Part of a small language model's weights.
Size: 21 layers, width 64, 2 heads of 32, MLP 256 tanh GELU, vocabulary 1588, 1.17M parameters.
Each number is 128 + 24 x the weight over its row's rms, rounded and kept within 0 to 255. Layers, rows and columns count from 0. Numbers have three digits each. The size before them is the row's rms in percent of the matrix's.

# layer 5 MLP up, 256x64, rms 0.255, rows 178-255, columns 0-63
103:127157147173110117120090146152138147107107159107161166144113125103157124178128098105138120168133128096109107108097117073171116169148118094081145105138133131123159148130137122118112145110147107
104:127078110126121124083110142140105133152151134136139114175119133111138116148135156127153099172114146119068090122171113146118126138092124138096141092138142147145143117087120187118153106139157155
101:123146121128132139135183126131110123098152141114137141146082160095087105096137108151152170192122127120105108145132101082112109119111155159127119134199113108125151138121135153135118144105114106
107:143137108141119110145114129130113166102091148078116144098166116124132183162117133110101132172109145150118131127127154099141082129138176081115135127133102141150138101142121120098096133180162136
104:126145132155108143088108127169134113151163145101135128131096103155096059171088144105139152143131179111101142123121090118123139136123153123140148117146105151149124121114164112104145121126083165
108:135112166108125105126152108107150144131132128111161142084166102096137184132078097161177146133129140132152138137122120097120150167127136129099125111137130124116117167079115099101144084155105116
096:140173123122112112085167143111047129149142140139110139165172135177122157121117141107129120132114127120102133107131086158155148119130148106095153140133156107117105096135108128109157152154097145
102:148150134072130148122165112128094122099152145115165152108136128156102155138122111142135090133113159146083130130134135081118100176120123121111149132140104100162110130160120131073106167100142159
104:138114162123110141099089087138158147089164123144154133145107097114139141146126165087100117124133110151117129123163123058144128141174145153091119097121120163119127118113151093164129129132166134
107:124108092125130125096112154146106131174154132152119144169161145100110137158146114133119121170070133110105162138123108114146112145142139191136160108135130104143085084145115083119132136109148132
112:129092126145119105104108149128152128106179187123102095125110143113160112100119152161077093122112140148099151143159140122090115143141151129106118143078131122155143165124177128102145114115119146
096:157115091139158110143150190148121136104157168133066126118106164153142128130074129159138146129091112131097131119136114155114129132130127138104134087107152132161107117121086107125149094154140103
096:104119164126164112140101169142133127097150126103141160080110119145109122139131095185076144153153140133113105073127140152134099116145125095121125174116140127127133154110127128143073145134101113
089:120131076099120116106098143159166086095144146128169090128126137163132126124103131146182152131110161113124124148171135128120094142134138099117174083141112109152152120127126163130105111103158107
097:112123133134152149148112146159133063114140094150132140112072168109123127143144151164115139146103166120114090144129127115165140142171132106149152079114106108195118114141130097138129116125128137
102:126154116128144131104187089116121126114121167109174153112113150099115155124117160143123114093154142123142134144125154157121135099111144144136100080114124088111063110150118149122117181150103139
094:129143108125139114126166157133124114072068098154121139116124183130130125129099090165151108155090095110129133119156095132140134176151149111119149111131111161151110103161148132113105111138156104
108:114144121148109113142166128153093114084167132145109130146130153102068150151131130189127133140121134158163146119087130092093121086124150144126123089132120123095130144162108077129115109132142137
109:112156114131155117141175117136134117096109119149144123157139125125100145085137094182156151155098166182160134125145131099138122116139136112138109087106119166083098137105094084116122135126140144
104:110135120119090119130158117180131104069143140189141133150127163115118115114086117123089133132132149122087150161091112146123119116151132117142160157146099138085097112127104141128142125140182123
103:151107137135158142101099144147130107121134118109188120140081183130144118145116111086092122166124153132160100119120080134126146153154148144090095131160143140166151095134123145099096122135118120
105:129111126080133160148079094140159143115156157125144118191109142114142150152107095102145100141144163090093134122111156163119107115136095126089107104146129105149145138113125174137144129146104133
100:111133109106129110089165142149168144122142152194117114130127092144124125162102072155084124118189167130100129129091114140141135111096116149134104130121121133114146119116114144170162133140142127
094:142156060102155151129143119150163116104121150087152103113129142130089120130145150148127120143144125122105125164160086145083114107128138125156096089118136149155163108111120125071117122160132154
090:105148145153173112133137104110152110148151131138130118105095116099056100165107120128168115133118092123118139128129160114114103153109151191133120140110101140125125124109094122132110148184129165
108:092108091169127177110142135149096107114121115086172118115111154140107151120129073140117132159141145121122141146125118132139154093141093192175097127141124110134140101144102118108158135120123154
097:170122099097147152087094149120144103112121147094161117141101099140094121117174134125142140169169128121148121146140138099118114144154146100144096104150150076099130120137096141163121109083151135
102:114150131152116116161098122096128139088139112163150125128106199153139112126109106146127123117147142122078121122151164145137099081123174098132119116142141107139142113122165087169132148087140105
109:132129092143094119131136081126121126110121149182136141162131157137158161121129140159142133136097113146098107134121102119133127159141113137085055179110101137152138132130113106170147084127123151
099:138139089150136121139166142104111124096129106140125165144119162089073134110134151111144130189155131162150134134178114109107166091102132095121130098126133092138116102153132128149117144141125081
094:140113133124142086175126075127117080114129116099152128116116148128117143157129096107131088124146111160126122159103159114123168101150092117170121113157160143124127160070171135117147130145117150
105:127089096127146117122125121103145153158077106194148113149114110141189148128127106128118156138134118137069130111145143114117101111130102112097163132180144111096135126108109167120145123142134147
111:055135095112125141146127112133144128116128158130107142111175089130119120153108126127128095127196090143116207120097140128124127159118148124165151130118123138126124103096110140126128132124169123
100:137127105142134110154124115137116140104118158150090116106115137082125123161138101166108100094167115123164169086127124102158128140134154132107104143136167094107133181119153102180112168138124129
102:154136080179101092112130109125118085145122113152109125141151148146092137142102110145147164159158144121141117127127111101112094125164094126094111103144147140110169134124123124190118158101140092
090:119184126177147096126107114137108144145090146143121165140147144108139094105135120085105136142156116111148129092109161124163091120129154107116091141121151137111140128098190125117149128172100117
086:175099161163164146136142155146118141128086154081114183126137094111108119109149118134110104144119132076121132112152100127134171072131121144118144117109141115127109136130139154148155082133103108
096:151085094112154111140104147138121107159123161139122079124151148140143125131095124134122137132094130142130120140148101119117184092159121093104107075130169118187108156111128127150163128118115158
102:114134170138127093142112118114097128130142102152135118134122164103130181176103127145135095147112144128155133114128125141164098152148147082097138119159158124119143107169118121151126090096135058
089:109127139125183138146177108137098110125124154119123159147113145158119143145137144133091084109127137118136124148118109175116093112153087072141109159133159116097132074126090119133156137141105153
091:170151150136100087140154088145127121152130129079076113148126128087124109104137156100134113158098154139108146132143153119174134104112173145116108130168139125074142115091120119127154144121140123
101:125150089092131082100124119143094147099127129183128176148154135155103156087134118115119145157131139148076093124126141142167081145134143111134162130109138129114125124098082152115139144153135131
096:092085120169137113088128153140086130140120110101088133156161111131108076145131123138145118144131133136136165144141140120125144142149156135123153139097125139144189104133167102164122120126072092
096:123118131119127090108133103153189115121120135147112137126137106152104125138157134125126098139071155085151124124173163085139109170121104175127157105155112112159087105132141130154147166134120124
099:098115178132111107102125120167176138114110167127151091144152168126183098133148104115114136162131103110138157146108138129127120105135130150108163109135110131165095123119070140104142115143134087
097:071183122139127121149165164103126117094104109116132127143132156160156122134115091085134129120117154141159093129097153116125139156118136133145098108199133115136129100089136143111119117093134152
105:111102103119112141099153170152168116152077121138155113174072151155113114113153123116171107169126134161099131122126124154164094119148131106126129090162114111107143101164110112111112129124131131
099:136133109134104115098118145130124078106129130139139112138131178143117104139158136146112116155127128122143146182146108151166088116131163124130124113118116123201130118144104100088172087151102088
110:170132149138144076139122104121181165150121146129100123086151130128135114162095131162122144158080133131124137125155118144187138151138119101096105129144122096114129150145137103092097096143096114
087:148127159168104138112157119126090125130131154093149127121095150159096141186088133154139143127138118147098105138113156119098084102123179149141155162101107127125142121114112126126124117112166074
115:101129149155162114156139138108149161105070117102150116151101131180112146131106132103152085089118164105144162132127114114140144142151097150118120133092134077111116115134148144156101161125132163
097:103121161105111151080140195130135145124154128149117152122143102137119144153108084101137104150169126141135120114118116102094090143164113112104121109144120143149159120086168136141148137135077162
104:130122155102146139139145108148104115125116168106091120089085136123112156145127130088154135131086080148093149135165176161103133130157167137139141121119158124078113120122101135110095119157155140
101:118140120126147094200102114127107098091112145144116118200141086106135145121138176128110113136137121173120133126109138129102120145124149146146124113092111169148121127105142146109138065132130135
100:132120119105175102138136136122110082161120131150098096098121108148142127122117132124173083162189162123158143140172135130106172120114086138151100109124116113113095152114155138128139110090126146
105:119123120112108114113104099177113154161103158124183102163116134077131116144170122089081144140102148171124139135116127155143130141149108132123125107110087158138159131092146130127133114124083155
094:118137137105144157152131132143102087108151147138130183106112172112134123155110145142160151120124155120085101134130130138155130071151147106107117102136135093124131145119146111190080135124112080
103:116170115143129158112144144164145129135117114150119094185097139165120075163156091114108082131112182148163103157136134130108116112123108135116151114118081130089126111136139121164137126133118120
095:113154120134092142113130173126138162107107153109091139130123162141121130149121113109153095138097098087123138128169148136162122137170145149094116141116136132062114157135120153154101073164128118
093:135142110103130119140156121129138119132142137150178112120199127114108136145086122135114139107113143169109131154111129124127080126154108080082138118127115154109138112088144117147107168109184094
103:090134131113135128123140125154121116119129158086145110174092125119123140131146121131115127116154129170109095147106165110090174105123138143134105146119145124092142111143090085134130139151215101
099:138111113103097161113113127156148167116103129185147113150142148152115154091126159130117116157162117169121116153112108118093114092156138157129160110109123140136151119091136079134120135069116156
090:133139100143132116127084114136154119164111146132130112137123134188113158088096157147157158144107152157116126141132148090129138134083147119130209100137122116150132126132080138098113107100127140
096:146159116114104134129068137121158140150089125168120145144149110151112127148133142150156143099142140165082124132094115145142071096110146143148105099101166103135125151108111175147127119121094106
089:142129124131147134147125116092148147161085152162123146138109149144078162156149152144107151150121126123136142127112115173137120082170135116145112132123123061087117139133130059092133116136129141
105:123127135116111098152093138156132112117141130097162145142112105123123123171102167150076110096127163162115102189113160132134167139130087128133116102134133098132120139093121111073104128136144163
095:116132145143144144121123118126147072098115166130110099110109134116140112151124125139160078127170106119131116124101133131120105178120137117103086128168085127120117212168147116130138133128156134
094:113119164153136147093090116172171136133113134102093113108129124180131145140110127101091193160105125132147151143149148127140128120141155141083128133093137137101116095123100137154089099120152143
102:076175143134123152089106121138123121126126151124110102083118125167085138110123116132094101115125155148188125153148126132126129121155127178155122081114159108145125099187133136137107129130114138
093:162148136092122150143151124142116125097131150124124102126122144170154105098126096108111128142103167094075176183138119126138135132117128136106129173106122184127108096100117151133129076115133136
110:129162120131129141125135142164140142090142134142072101134099132097173166151118107174117073133100092082115139135137130148081124154151144118118149102137141115146126171112098143150139154105123116
096:117135114109151105132130156170136119113134116149100096122147121130119099126101106199117109120143113172124141142153139147091134099086103144113097132155177128125102121138127138154135116138199088
107:119144135115117112113133088111138121114135121176117116151135109128128137142126114123160108137152147106148109128165149100158112079152120137099135086130142142145174055076118101140159127115174161
105:148157082134140108118137153117124132122131132143135168142103106110111130106122105129118080100077175171134185111125105103119138137158116143142140131124143156165111076114147109113140176090146127
106:137132126081147114106148130155134132125110175124145135114146088117096122137133116170134113119172125172130095138080070097115156138112149092169169112154103136126133140150155115141151113145093132
097:108101115148182076132140136146094140093086146155099138117121124134122144112110105138112123111092130111097154147097093133157135119126158153113139159096135131154129152119103180159136146159168093
100:121146159106164084119103136105120146115147127144144148116107121185136155147093117150133087116088132134142130142133174144099119135118092133111095130089102106140145159133117109109208132116108125
100:156140112154119097131134146111156097144122180178128165135131105149141071095118121159092124126136113150137112101097147112156148113159164115133105128125102121114070136125159083155130114147140134
# layer 5 MLP down (transposed), 256x64, rms 0.0629, rows 178-255, columns 0-63
112:129113078126159099209120125139122132145146133125115149098128120148098156090136163149155117148168121134140109158120143127089126116138078119144128137118118104164100105147118137134104073150133158
099:126146118132174099151115104097126172140142072131083129134196140135169109113146127118131163110069112104133110132118124117117120112116101120122148127102128099150135150152108137159171095136141130
101:137089139175114129116133117103163159084089106114111132161109088135154133133136137118137163133119157131065121173117115128145138131121153099136112156112178143098124158123139134083148151098129102
124:160117074166164094135114124134125137185167147105110137120187096149107143118152115115096138114161109125137120126120149094135067171128167130131089134136110131112128124131109111121122141135107148
107:091102114155115163131130135129160100137155098117120136141128120137164124119119109159111108145162117124138158139174152076122107139151053126112121099088175121157128123128149132157117090146103149
105:125142092137061133112135128153157122121124147131100133187113142103091081123109116138109153109104110087099132116129143165136140160109171137134146098121118127103117115184144128125153144153142165
085:100117141133115136134139117142175098095155114083080147093139143132138090125156150082106110150147116140153101129123160124119090173121103149123117130089169166158129115099135141170156124121120143
109:143148101148153107064134097149154117131133115104090125170147130119116137118126113138104165129111144147134163114103111161141109174134166142161129094172114101149111121088111106149150148087151120
112:138112108140140116120154149121124127124133134107089162110098172162121160130160112132121156125136129128134118139099121149141103086044141117135088123080138067133113163149134112152146128150156123
099:135123106105132165132111125093126139138166132101104097183176121122141130113118167116133127138126155148112149121102116112136145123108090171177112099088128119119113108111130119124153119142210114
111:146163114094127107157129114088155113114095103159125138136090123136119130181128132128157143178142125126140068149138138094115091157139120142121129146120090117103116126125108155118114142193173126
087:120089123154129144138134137113119123141132082120132133103124133079124080143101132104130128142129096140168072126106148156158130132166087155154135074106132138139176149145144163153149129104165138
096:158126133113123140130176107112115099174114116139134115119122154080156153138154118123170131108174155092147118146114077095125166130071110145116102110132092121127147150142128125126162133155092139
090:164100133130094133142083110125145126127101140129094162111124165126109163116148098122150179164100093109147115132116137110147094160143143142140081111116104143112133164173160081152120112118144119
090:145087149119121073127132117113133133142142104167147092107159111121111166139062137106181129101160111103139156134089095107134121120150091141152116134118126127138135171128142165147131107134127167
092:113149116090074114111173163107121114130150121111123108172127105121104142134125114130146164161085101115141127111134124141138162125109140139098153096169154161151148127106103179149139107084152112
093:141151121112081147108123146165131132171119112149106140048133095139126151163148113110105123132163140107084102092104130142147095150143132127136125138127103172144125118151121160100171113105126146
102:099078102125118147110121144111152144146121132135105130154136132137146143120140113080136169084131090076133156132191143116166144138084101108114148127143128103140122125115170141091119123132100170
105:122106129137133174108109134155164127106144102117159086125142129092158118110143087115100159127130176111145140162136168094110124099102099110155150089154147142081156139144120140087100140138122140
104:145138088149140088124130139136122107142135133148145137152103133147163130125117109077125146091112172124142105126142106100160131125110090109159092087115167115161125101146144110161199141106110134
115:119128155141145123122123103106139139122154141095156095138109188108132154163124149082123135117103129141070162112175136112163119118130123139070150132135162135103102115123136127135103127145180095
121:144155166139134116104139105111181146105106114092164123119135120138106130113125144104112125136144078132099098123107134165125127160106121076148145147152128190116123155140127166103162163107105097
105:132128132179181124148118092054118119136111148166131130150152139123155147101124155087119136121078172111135140166151131130121124135127101140084095138142105119155147149139121127118129111105129087
097:171113130160113171083123136162157136140103115133103128111172113082145127187119121166104136097131142075132104167144124135114103140077124100123145130108115164106128126155129134107124119122122151
091:147129141106116108136136165108165166124106114139129097096127087168140140120171140134139165079137113137156069103095115166121134113110141109118131130103150134178095141116106130176130114143116150
111:102099142143145085100109132118170127156112133088158162121119114062125154122132118150125142179091113125123114126136134117112122147144138113158120120169153125111145100103140185159121105135083153
097:152109177131110144125122122132108132161163109111062139094127138095125114103150142137123104080098140131139162129124126193095166106116133146112132110071127170151121145119149125128128114146144145
107:104120157160116142126118132119119118102110157094079154126114163098116140120139129131132155089138098093157128129154116104063120135145104129142136169131119147091134143136102173141100165153145179
100:124166120093117152110144139157108123163121118109148096128128083098098079143100130131106116142131120124163117103149150134091155130122132140088157101153122111120141142092150122125200114165167146
094:148169131099144156131135091085149154109119109111149134127121124141082148119127124110127124086093125184140131124135137160105141097130125132152142107130089164114141166093117147134195138078132132
099:151116138112097167145143082125152118135178115148098151129159137108115124137136126177130194117127110111163127108115111119091118121079149125152108124110094121158144142134091125185108137116150123
106:122130085079141139093086163103132121138138146126127088141121152075107108121139137138148151121098087131136090122094132149147110186123145162165145147174119144153153124123110128142123102147096126
115:156090127171134124132148158157125138100133162133154147115068128164156095144126127139135139103134144136122091114126144088101108143104098106107166127089145143104146150148177130070129143109125119
097:138108140102123145109133111152174174125130103161104107125131123147135137133145160130160149140085146113106126131145104114136139121156119094112181136106152137142140090077135122044151109120136147
093:137129135134121162147164142088114160131099140122127133096088091148152141126122120112110123113076077096111145136148143118090170117101123120158167122127108165144125117153179133078150120139128152
089:145110112121098155128117131130145132093172112108148100133140119139126141134142165186147113118091109118087078178140117159082167131132117138115122131122128161129133106095119079139149113132176102
092:146146103127133097027098160112112110105124144140158091161145139154117133088097154149133147133120154181110152122117133114153090151113113101122125139109156134124140136153118120140123137114145133
095:094095094102116128146148139088146137097166102130088143097162114114130131106117158130177154131116117128126102158087106164150099122142135121121130189124159138160142127123087144126150123116173117
110:110180158112123119119141134096109085149149168123111145163118149089100099122151124119145135109149109115182128128120152157097105112128100132161119131145121109121150169111140157111163101156099078
082:144123143132086108135137148102143136134177094109123104108139086122132080109091117146176157147160109106180153160105121119100147122145147146124152153112110126157094150169119106093122137119148111
087:175149173142113124106127135107142123118107138124106114159104133121152132065193137121097138120141152129109066136137092120120153166136163139122105117115133099127128157144165126146122098140085121
106:121130125108109100108124128123136130102109084140150123164158150110153184182157151109148164111136133140111145153140081118105095153094148137141123115120118145146109094158126096102120131173147082
093:115131119144084110100122106111169145108158134120156126145118069145105133130109104169152139133137088146111109128159112124128113165126107157151110115130135134124109098119140104107133157106203181
099:128097106111120133148179140112092151101128107114101135131146133148150156088136127100118144073136105163164103145165115182126079100125131096158122121152143117114140153117143143159147097138096146
094:160152127085132114161118108129151127168124123113114129100117075128141092162124142102117139045121119186121134108139140137095133142112132142149108153133150142096137157148147088123150152125149109
095:080134140119117097119119132100148141052151111118072092108118115138124125138135143089105137119148135122174110163097114149138114154116167129172120169153126156131128115159124121137134134107164151
110:094090150089067149118142119174127123146129116129127130107084142119105122122146136164133117140123143145119135107154125148161132100146128095122092128117098159074156130162109143116165118178155103
093:115102117134143134147130114112113121127082141133120136118111105086159110158077128162132162093151125134139159121112105082073160156119092135110145146126140133138134128172128150178096133155160163
106:154102131136136082122146104116149155138137090107125103151132089127129102106147105107136113187130119132112118150058142188125132086100133146140107125138136130139127153134156138178088140145121152
084:115109097152117135114151144127155177115177103092114147127094111075114101123140114092153137106104110128177127131148133141156145153111118083177139145122160145153092145097116108158128139118128145
114:109092096153109105147150152131145133103104118152135144116128152107160108132143119143140075122132135095128154144095099127108166189173145114087084143086135159122131096136125125138121167157149131
093:192153157136066129152119140148177107139146104112102122139140122140100098132104132103134150167175126109127141139107109111150122137099143139098131089123153115123105124153133133155128141059144125
097:121155131122109179121136121115148142176169153129142174113074120130126114138145143103127101152139120118137084112117106117082131152127160113128095098141133125183140152094134092089140106132097146
108:126102116114146172147133123072166133103111109106173090140140131089131120137120089127166111103118135117176148155145097074117117128150062139130118120138138131141137136133113132134167140151161116
113:120101091134156140135102165146159139117113120145104152099147118157138118135109137104115111070101149161110145123158111164129098132144116127096135130111154120160137105107108141085140183107118192
105:133111103105168118154193103147089134121123111116126146076131149095099104092105142131146120122137128121143092140171156111165086111148131129156112132143127089104107128128108142144172133153166130
096:112076151145141108153123116097157138109089118139125111158125097099133098125169139110147076152117134128136123115156145109072128167161144155149111073131117130114146156102135144147141115150150166
096:140136111158121136190160101112144122153140124141137127157129127106109113134133147126141156070110139075157179134123126112168140141138115143119072132098091112109137126137115142122066137152103140
094:119089081108063139128144151133127165131149106108114110087132124116144124142150110155169109122134125127187103112116131095177147094139116112120138137089118172111121165129130112149138136142142167
088:130131149140102136155103108123143132121170092118156097111089164135130120113138103118111184120114101124150086131110083153159135163163142067132117133119155142156141174156103140103127126114149115
092:150124111096132144123127154126100169149141108152103111082130109120098109128126182148146162120135150093142119103111100122106105144122086152135150152130117128193116129130122160143129139081096182
102:165094123127107103178165135142165178141155152129107115150130101101095122153171122103136159113146127107132122130104109155071120116122103145135145135120105120119143119145080102153122179127150105
102:158171151129114106126150132094165108150146141170159116091125114137084133117131113110112138130098105121168129127103165115144113139149118125124142135072095128171132120180095094155096126151113101
095:116091086135124066142160112113118116125137151088133146131117146113140113135102115136129110143117047084154158167143163109139133134141146111136169141109115156103125143126120110100168113148143150
085:129121093130112143145132123119135139121171124158086142139128103125104062126163162127140160105127080095127096149104066151128115127117136103129145125130148181120120144174144127144131153127174129
106:132155167093130129155124139135170119086190152146107126102108103132086135098131131168123148126132132144122065110126127126147119118156184095149106124129084149140138102129159121137105097129114120
099:118116108115150123134125145116093149123104124122188136115132091093140132133130128136109104141095098118063175117132136126144130189111178099130148152090145155172129107130121126147141128096162142
087:147102121072140155094138146122151116146158098124179114092125110118111126162092136098118140094100184123140122095107151105127150134138137103138125149189139165121114143120127132128173105099132122
095:157146134094135116159165136091117129137143093140161106168132144158093119131203139139129124101134079098115129099132138125112114109105164088147135133147139134116137136082119157126125099104084121
091:123128112100167148123065166115133080130147116119079155135153117126118164129141095170154135120156120126154100143099128079148141104095098136148120135111143081135126140140101137146153135168126143
105:167150128123113146098101120120164143090175071134134145144132166105182159130164142133094129170126112128115132123125130119115105078139146128104112112109150146096118112128127134156114143119137063
098:132082120169141173150101107133142108081093117111148160169137132143140131118132143116094147135127167112119133116074105140172102170163116108142149139113086119104114120090123156134122128124124163
094:140134118091143132132115132141115109131156142076122102116117149149106164047135150169127136158096125153098142101107124127099167114121104124094134136125173128123151172127115139110110138179143145
094:133148107132128133133149126117122122114128091155135089113108125176119124101101154140145082127088135119096106139131140124102133119138130116149149133137140145198127155165124073198102157096122116
100:121127109147114109158100130105103103153136126101104146136141143109137122156156159086141177186125119109171143095154143121122159119098109145102097135119108124108078094145109115181120154117140105
094:139142141145147157151117127135113113153146102109095109141170136164118115131145124105119155141167110119169083132108115138116129072085159148105108104126098125179160134130151120129150129103062136
096:168099076151128146104113138144173144089085169137106118118105140109124062126164126114135119112098188131122149154160090151137118123126130104122147134162130141114119153133136127144132103093128134
101:124134150131082139109114079163142105129144127125099113201129121114127141153120126105153113120133149078098126106166087138146092119095100142115143159131155168134146139106135165124160137091116130